Weights of a small GPT-style language model, trained from scratch on English Wikipedia.
Size: 8 layers, width 128, 4 heads of 32, vocabulary 3435, 3.84M parameters.
Each number is 50 + 10 x the weight over its row's rms, rounded and kept within 0 to 99. Layers, rows and columns count from 0. The size before them is the row's rms in percent of the matrix's.

# layer 5 MLP down, 128x512, rms 0.116, rows 0-50, columns 256-319
106:52 40 56 41 80 51 48 46 73 54 44 54 47 65 53 37 40 60 40 64 45 50 40 49 74 49 49 60 49 48 55 57 33 43 63 58 55 61 53 39 56 36 56 46 58 48 37 34 58 57 62 56 28 38 47 54 34 46 65 51 56 59 67 44
101:63 58 60 51 45 50 43 44 44 41 45 50 52 51 42 47 66 54 54 42 41 48 55 46 55 52 50 46 36 48 73 46 61 42 61 60 34 33 41 44 53 54 65 47 49 62 48 53 59 47 45 54 52 43 41 59 77 65 55 40 46 32 71 40
185:48 42 44 49 52 48 54 62 47 43 46 63 50 55 66 51 50 50 55 51 65 53 54 79 67 58 50 44 59 54 67 52 47 52 61 52 45 58 45 43 56 57 42 42 51 52 56 47 72 65 49 60 59 49 63 53 62 39 46 44 71 53 58 59
097:51 61 62 47 51 57 62 52 59 70 51 51 48 52 45 50 61 58 49 69 42 54 53 55 52 52 40 62 43 49 46 45 49 41 55 38 40 39 59 50 40 36 55 59 47 52 71 38 44 37 40 37 54 51 48 47 47 45 55 57 39 51 57 37
084:53 63 28 51 62 52 40 31 39 43 50 35 29 57 40 49 55 39 58 45 57 35 69 45 41 25 59 55 47 58 47 51 31 42 48 48 43 43 40 60 50 46 39 47 35 53 31 53 41 53 52 37 58 54 46 50 55 41 46 55 48 61 43 42
095:40 56 54 47 45 58 57 35 48 41 63 41 56 52 45 53 48 61 18 43 42 53 47 52 55 44 65 27 40 54 54 51 54 55 59 50 46 40 52 48 52 59 50 58 68 59 64 46 33 52 56 34 40 43 67 40 40 42 48 54 51 54 51 48
115:46 50 70 65 47 38 62 39 50 65 64 44 38 49 34 59 58 47 25 57 43 56 57 42 43 55 64 58 45 53 57 55 62 49 50 52 52 42 56 47 47 40 48 52 40 38 59 47 51 51 48 42 53 53 52 57 52 66 58 54 51 60 53 36
096:62 56 51 55 72 60 55 50 64 54 55 27 44 57 46 50 43 51 45 53 36 30 55 57 56 34 45 39 51 60 53 31 42 49 65 25 40 46 31 61 71 69 47 39 68 53 61 50 42 49 50 18 54 51 48 30 51 40 64 47 47 50 45 58
099:31 63 36 53 47 46 58 52 49 49 59 42 51 48 55 42 47 45 48 50 50 55 36 76 41 43 35 46 47 51 56 43 35 53 48 47 42 64 44 51 55 55 48 58 50 51 39 42 55 60 51 55 45 38 47 52 49 64 56 59 45 45 45 68
117:55 47 57 54 49 36 46 31 33 59 59 46 52 46 42 72 61 47 58 56 41 62 60 33 39 47 61 60 58 57 50 46 52 53 54 52 55 47 49 64 50 50 56 50 47 46 58 60 35 49 45 36 36 66 51 41 35 51 59 49 43 57 42 37
089:49 50 37 52 56 47 75 53 36 40 54 54 54 39 65 69 48 54 64 51 65 60 50 61 47 55 54 43 52 47 34 62 39 54 45 58 40 48 49 55 37 47 35 37 38 49 51 43 58 33 29 33 52 34 55 44 46 39 54 40 48 33 41 46
101:31 41 49 48 43 50 46 54 46 45 47 54 34 68 57 47 32 47 52 44 63 48 54 61 61 41 49 49 60 34 51 45 40 60 59 73 56 50 48 39 68 50 56 46 66 52 51 54 66 63 48 47 53 38 38 48 55 57 35 63 45 50 65 69
101:32 57 41 35 49 59 38 47 53 64 74 59 68 52 50 59 64 48 46 59 52 51 53 43 36 36 31 47 52 64 40 30 42 61 52 60 46 47 45 58 52 50 42 44 65 46 63 36 56 53 56 68 37 35 50 52 35 53 77 69 44 48 37 65
096:55 68 40 47 58 48 51 51 50 62 46 36 77 42 65 51 42 45 58 45 54 54 59 50 41 48 45 45 51 67 61 42 44 57 39 51 30 73 43 45 48 63 57 52 55 48 53 44 69 54 54 53 61 31 49 44 38 38 51 44 45 64 44 43
098:43 50 52 61 50 55 62 45 56 56 65 33 40 58 39 55 41 45 34 47 38 55 52 38 54 74 63 50 47 77 37 50 75 51 56 59 39 50 45 54 65 27 44 54 60 64 39 47 36 45 55 48 33 50 60 45 46 56 40 45 57 41 79 46
104:53 48 41 67 57 42 45 39 51 51 53 58 45 52 55 29 43 57 49 42 53 61 52 47 40 52 62 52 43 55 49 51 39 49 52 44 40 37 50 45 55 56 34 63 48 49 49 51 52 47 49 49 63 51 53 50 53 43 48 31 41 69 53 48
109:47 36 48 47 48 47 49 42 51 50 45 66 41 31 55 55 46 54 53 51 47 68 58 48 67 54 40 48 52 56 37 45 46 49 51 63 75 51 43 48 48 41 64 60 45 44 59 65 65 49 43 50 55 61 43 35 58 58 36 33 60 58 46 41
094:35 54 58 55 53 36 61 44 60 42 60 52 53 67 56 69 45 43 52 49 51 33 53 42 53 37 49 48 56 48 63 47 51 54 53 46 69 50 37 51 45 51 43 43 55 28 46 53 64 55 54 39 47 40 51 65 48 33 37 51 49 50 56 67
100:62 56 32 61 45 40 51 62 43 56 42 39 59 41 50 55 41 55 63 62 44 44 43 59 50 64 57 51 55 53 53 56 51 37 52 47 45 52 52 38 24 49 47 64 54 47 39 55 32 54 45 42 43 39 58 57 58 37 43 58 44 62 44 61
097:31 57 63 46 51 63 73 48 45 49 61 58 35 60 66 60 38 48 59 57 56 48 49 59 60 60 42 60 47 36 66 53 58 39 50 35 50 59 31 50 38 46 62 50 47 44 52 53 42 56 51 56 42 70 59 53 46 58 52 55 57 50 65 43
102:35 63 60 51 39 31 53 48 34 36 49 45 47 46 60 58 45 61 55 63 55 52 58 70 30 51 65 38 53 58 44 57 42 50 49 59 26 63 70 45 42 52 43 39 52 35 45 45 56 65 67 62 38 43 45 60 43 50 39 34 36 43 38 50
101:56 78 36 32 59 40 36 54 56 57 51 48 31 38 62 43 43 51 59 62 61 45 40 43 42 57 48 53 46 52 33 62 52 54 42 49 46 34 63 56 47 47 61 55 45 46 38 49 38 44 53 46 72 54 62 44 58 57 45 35 45 47 39 64
096:50 31 32 37 48 57 57 47 49 47 53 37 51 67 48 31 47 48 46 39 33 54 63 54 56 57 61 57 39 48 53 44 49 47 58 48 56 61 39 67 51 58 39 41 63 40 52 44 46 57 51 61 68 51 50 62 45 40 31 49 43 34 46 69
090:56 43 50 31 54 43 52 44 51 59 50 48 67 58 48 37 44 54 62 51 52 49 70 36 45 36 71 58 62 62 24 55 57 43 68 48 55 35 61 43 54 36 61 39 76 45 54 51 46 60 51 65 44 45 37 39 47 49 54 46 33 45 42 54
094:27 46 49 51 63 59 58 71 36 77 63 63 48 55 54 66 49 46 49 28 50 63 50 59 46 41 35 60 57 39 43 39 31 45 58 34 46 38 41 45 41 54 49 62 52 39 60 60 53 56 61 37 49 56 49 56 51 47 43 39 51 40 46 66
101:48 54 45 55 51 44 38 59 53 51 65 62 52 48 74 56 41 36 47 47 68 49 52 56 45 35 40 34 54 37 54 18 37 51 55 62 49 59 36 42 44 40 60 66 41 42 64 54 55 58 62 57 62 64 53 49 59 32 49 71 33 57 47 48
097:61 62 53 57 52 39 46 53 60 55 39 53 30 45 52 52 70 48 44 45 58 42 61 44 53 36 44 45 40 71 74 43 67 61 56 49 55 56 50 49 54 51 50 43 54 66 38 54 51 65 40 53 50 56 40 53 23 58 54 63 57 68 64 55
099:46 47 44 57 32 32 48 68 55 53 45 54 37 56 33 68 35 62 48 59 48 39 68 29 40 53 43 53 49 65 32 47 33 42 60 53 56 48 52 45 26 44 48 53 65 57 51 53 55 42 49 68 53 66 71 31 49 27 36 58 48 25 65 40
105:62 63 43 44 50 51 52 55 53 56 55 54 62 67 52 57 57 37 54 34 51 31 63 47 59 50 54 45 55 40 46 76 45 49 43 17 44 48 80 51 38 44 61 41 49 58 44 33 47 38 78 51 62 37 42 54 51 62 60 49 49 38 49 42
108:53 59 50 59 58 37 39 61 36 57 56 57 64 55 52 61 45 36 52 39 62 47 45 64 33 44 56 46 54 49 48 63 44 50 31 46 33 66 51 36 45 47 35 46 37 43 62 46 62 59 34 46 51 39 58 50 51 36 54 42 41 47 61 54
093:48 34 64 67 79 52 55 35 38 57 57 48 54 72 53 58 44 37 52 36 52 55 40 41 47 51 34 59 47 44 48 57 45 49 23 34 60 44 67 51 56 63 57 61 49 43 46 51 50 44 63 42 70 51 47 21 37 57 32 32 62 47 51 33
092:55 37 51 36 45 52 39 58 55 54 51 45 58 62 41 50 57 63 37 68 53 53 55 58 42 56 48 39 51 49 62 34 34 41 57 37 30 49 58 68 59 45 49 70 66 17 48 57 54 50 76 45 35 45 49 69 52 54 61 44 50 38 56 49
103:57 56 48 56 47 50 71 34 47 55 42 39 49 38 39 45 51 29 31 51 39 36 48 41 55 37 50 40 38 38 51 51 47 33 51 42 38 52 58 64 45 31 30 64 36 55 51 49 43 60 50 44 43 52 47 68 56 50 38 32 60 50 66 49
096:51 43 49 33 57 34 45 52 52 56 59 45 58 49 53 57 55 57 49 41 67 33 50 67 68 68 66 51 68 33 40 41 47 43 49 45 49 53 46 56 52 50 42 61 58 41 56 32 40 54 61 55 42 48 29 66 66 42 46 47 63 53 40 48
092:51 57 48 68 43 56 38 36 60 60 51 49 41 49 39 38 48 44 37 47 40 59 54 35 67 65 51 55 56 55 58 56 53 60 73 81 54 56 47 72 28 54 54 48 43 55 36 52 49 51 37 51 44 68 63 42 49 43 47 38 65 60 48 35
089:50 50 44 43 67 34 36 48 64 53 63 51 35 42 43 55 51 59 56 57 52 48 51 56 51 46 38 49 61 57 45 47 66 44 46 61 55 54 69 62 71 66 38 53 13 39 36 61 38 41 47 37 43 43 70 44 65 56 19 55 49 50 33 49
100:37 52 49 49 58 52 47 73 46 31 43 67 51 61 53 48 58 58 48 46 41 70 58 64 40 56 46 65 31 57 46 45 62 43 37 39 36 60 47 55 49 52 59 49 72 42 48 66 57 49 57 56 48 48 62 51 59 45 43 51 42 37 30 51
099:63 59 53 46 85 43 48 59 49 47 28 46 50 57 29 27 49 47 55 53 57 53 54 66 55 60 34 34 58 39 60 56 48 46 49 34 34 67 60 57 65 53 37 42 52 43 46 69 49 54 47 52 72 45 55 34 43 29 42 35 49 40 46 53
093:70 63 71 67 55 46 73 46 41 61 65 46 46 49 40 56 56 66 52 54 65 60 65 47 44 65 80 48 50 51 32 62 54 28 35 43 46 53 37 39 60 53 45 64 48 45 66 51 53 63 55 63 47 51 55 47 17 63 36 55 48 57 52 52
095:42 30 53 49 30 58 46 53 49 53 67 74 55 67 36 53 59 35 56 51 59 55 44 45 54 42 58 39 52 49 42 39 42 74 40 46 49 47 52 45 56 64 50 61 52 62 60 56 52 57 48 43 53 45 54 53 42 37 49 54 60 40 45 54
097:32 52 57 51 47 36 62 58 40 41 44 38 47 46 36 66 50 45 45 44 61 51 52 36 47 35 28 46 45 35 46 53 44 57 58 57 58 51 66 52 65 31 37 24 61 35 47 49 41 54 56 66 37 57 73 40 53 28 57 18 46 53 61 54
102:42 54 52 76 60 52 46 58 35 60 73 39 34 25 44 42 45 57 52 63 45 42 56 56 51 65 50 49 41 48 43 56 45 46 40 55 53 60 66 32 52 53 30 74 50 36 53 59 54 47 54 43 51 56 46 64 53 58 64 47 49 47 40 55
103:65 59 34 24 39 55 50 40 28 34 41 44 55 43 42 35 46 70 56 42 51 46 45 59 59 55 46 62 72 56 62 40 60 53 59 52 41 35 55 46 49 52 57 45 40 46 48 34 54 63 47 55 47 49 43 53 74 37 45 60 56 50 48 60
105:35 66 32 50 46 30 43 45 56 36 39 63 57 54 38 49 62 70 38 55 59 42 57 33 32 45 52 49 51 51 61 67 56 55 26 43 72 58 35 41 47 46 59 51 43 55 49 37 30 53 41 66 55 43 46 35 46 28 42 62 58 64 52 38
094:56 51 62 51 49 42 57 53 54 56 55 42 44 29 55 60 42 42 59 44 50 47 27 55 52 49 51 54 59 42 48 50 61 50 53 48 35 46 35 40 31 35 51 60 59 56 58 45 55 38 19 49 27 57 52 51 59 57 44 44 62 37 50 52
106:38 39 54 50 42 54 57 55 31 25 26 49 42 49 44 45 43 51 48 43 44 55 59 47 47 44 47 41 29 41 48 46 46 72 52 51 43 32 45 56 47 51 52 46 68 35 22 53 59 57 42 43 45 38 49 72 49 38 36 39 53 70 70 52
102:49 52 56 36 74 49 54 56 27 34 40 55 42 52 43 46 43 67 69 51 62 60 52 59 46 42 53 49 64 22 38 32 63 30 67 54 48 47 53 57 60 53 59 44 30 33 49 44 61 71 73 36 48 45 49 55 52 39 50 37 51 45 49 62
102:53 49 49 41 40 35 59 40 46 47 63 41 51 31 25 45 59 60 52 62 36 59 58 38 46 45 67 61 35 46 52 52 63 57 44 39 43 35 60 52 65 57 66 64 50 51 52 55 40 49 62 59 36 57 51 59 39 61 51 60 48 40 50 36
102:43 51 57 55 52 46 28 31 39 74 55 42 57 57 54 60 51 64 34 54 55 49 46 44 50 63 53 71 44 47 39 67 63 66 59 61 48 53 39 59 46 44 49 53 43 52 62 63 44 42 48 47 56 54 33 58 45 41 69 44 52 58 53 40
102:64 57 71 46 55 45 44 45 61 68 52 63 67 31 49 47 43 48 45 54 53 43 61 57 46 60 66 22 50 60 43 42 41 60 51 48 33 70 40 36 45 32 43 52 80 31 44 53 64 62 39 45 26 53 48 59 45 52 61 41 42 49 55 61
100:71 40 43 43 34 41 43 48 63 47 62 72 50 56 57 60 75 56 66 43 54 66 59 64 38 60 30 48 37 50 49 37 53 51 49 61 65 47 39 47 53 37 43 51 38 57 51 39 72 56 61 48 47 57 50 52 76 49 53 60 49 41 59 53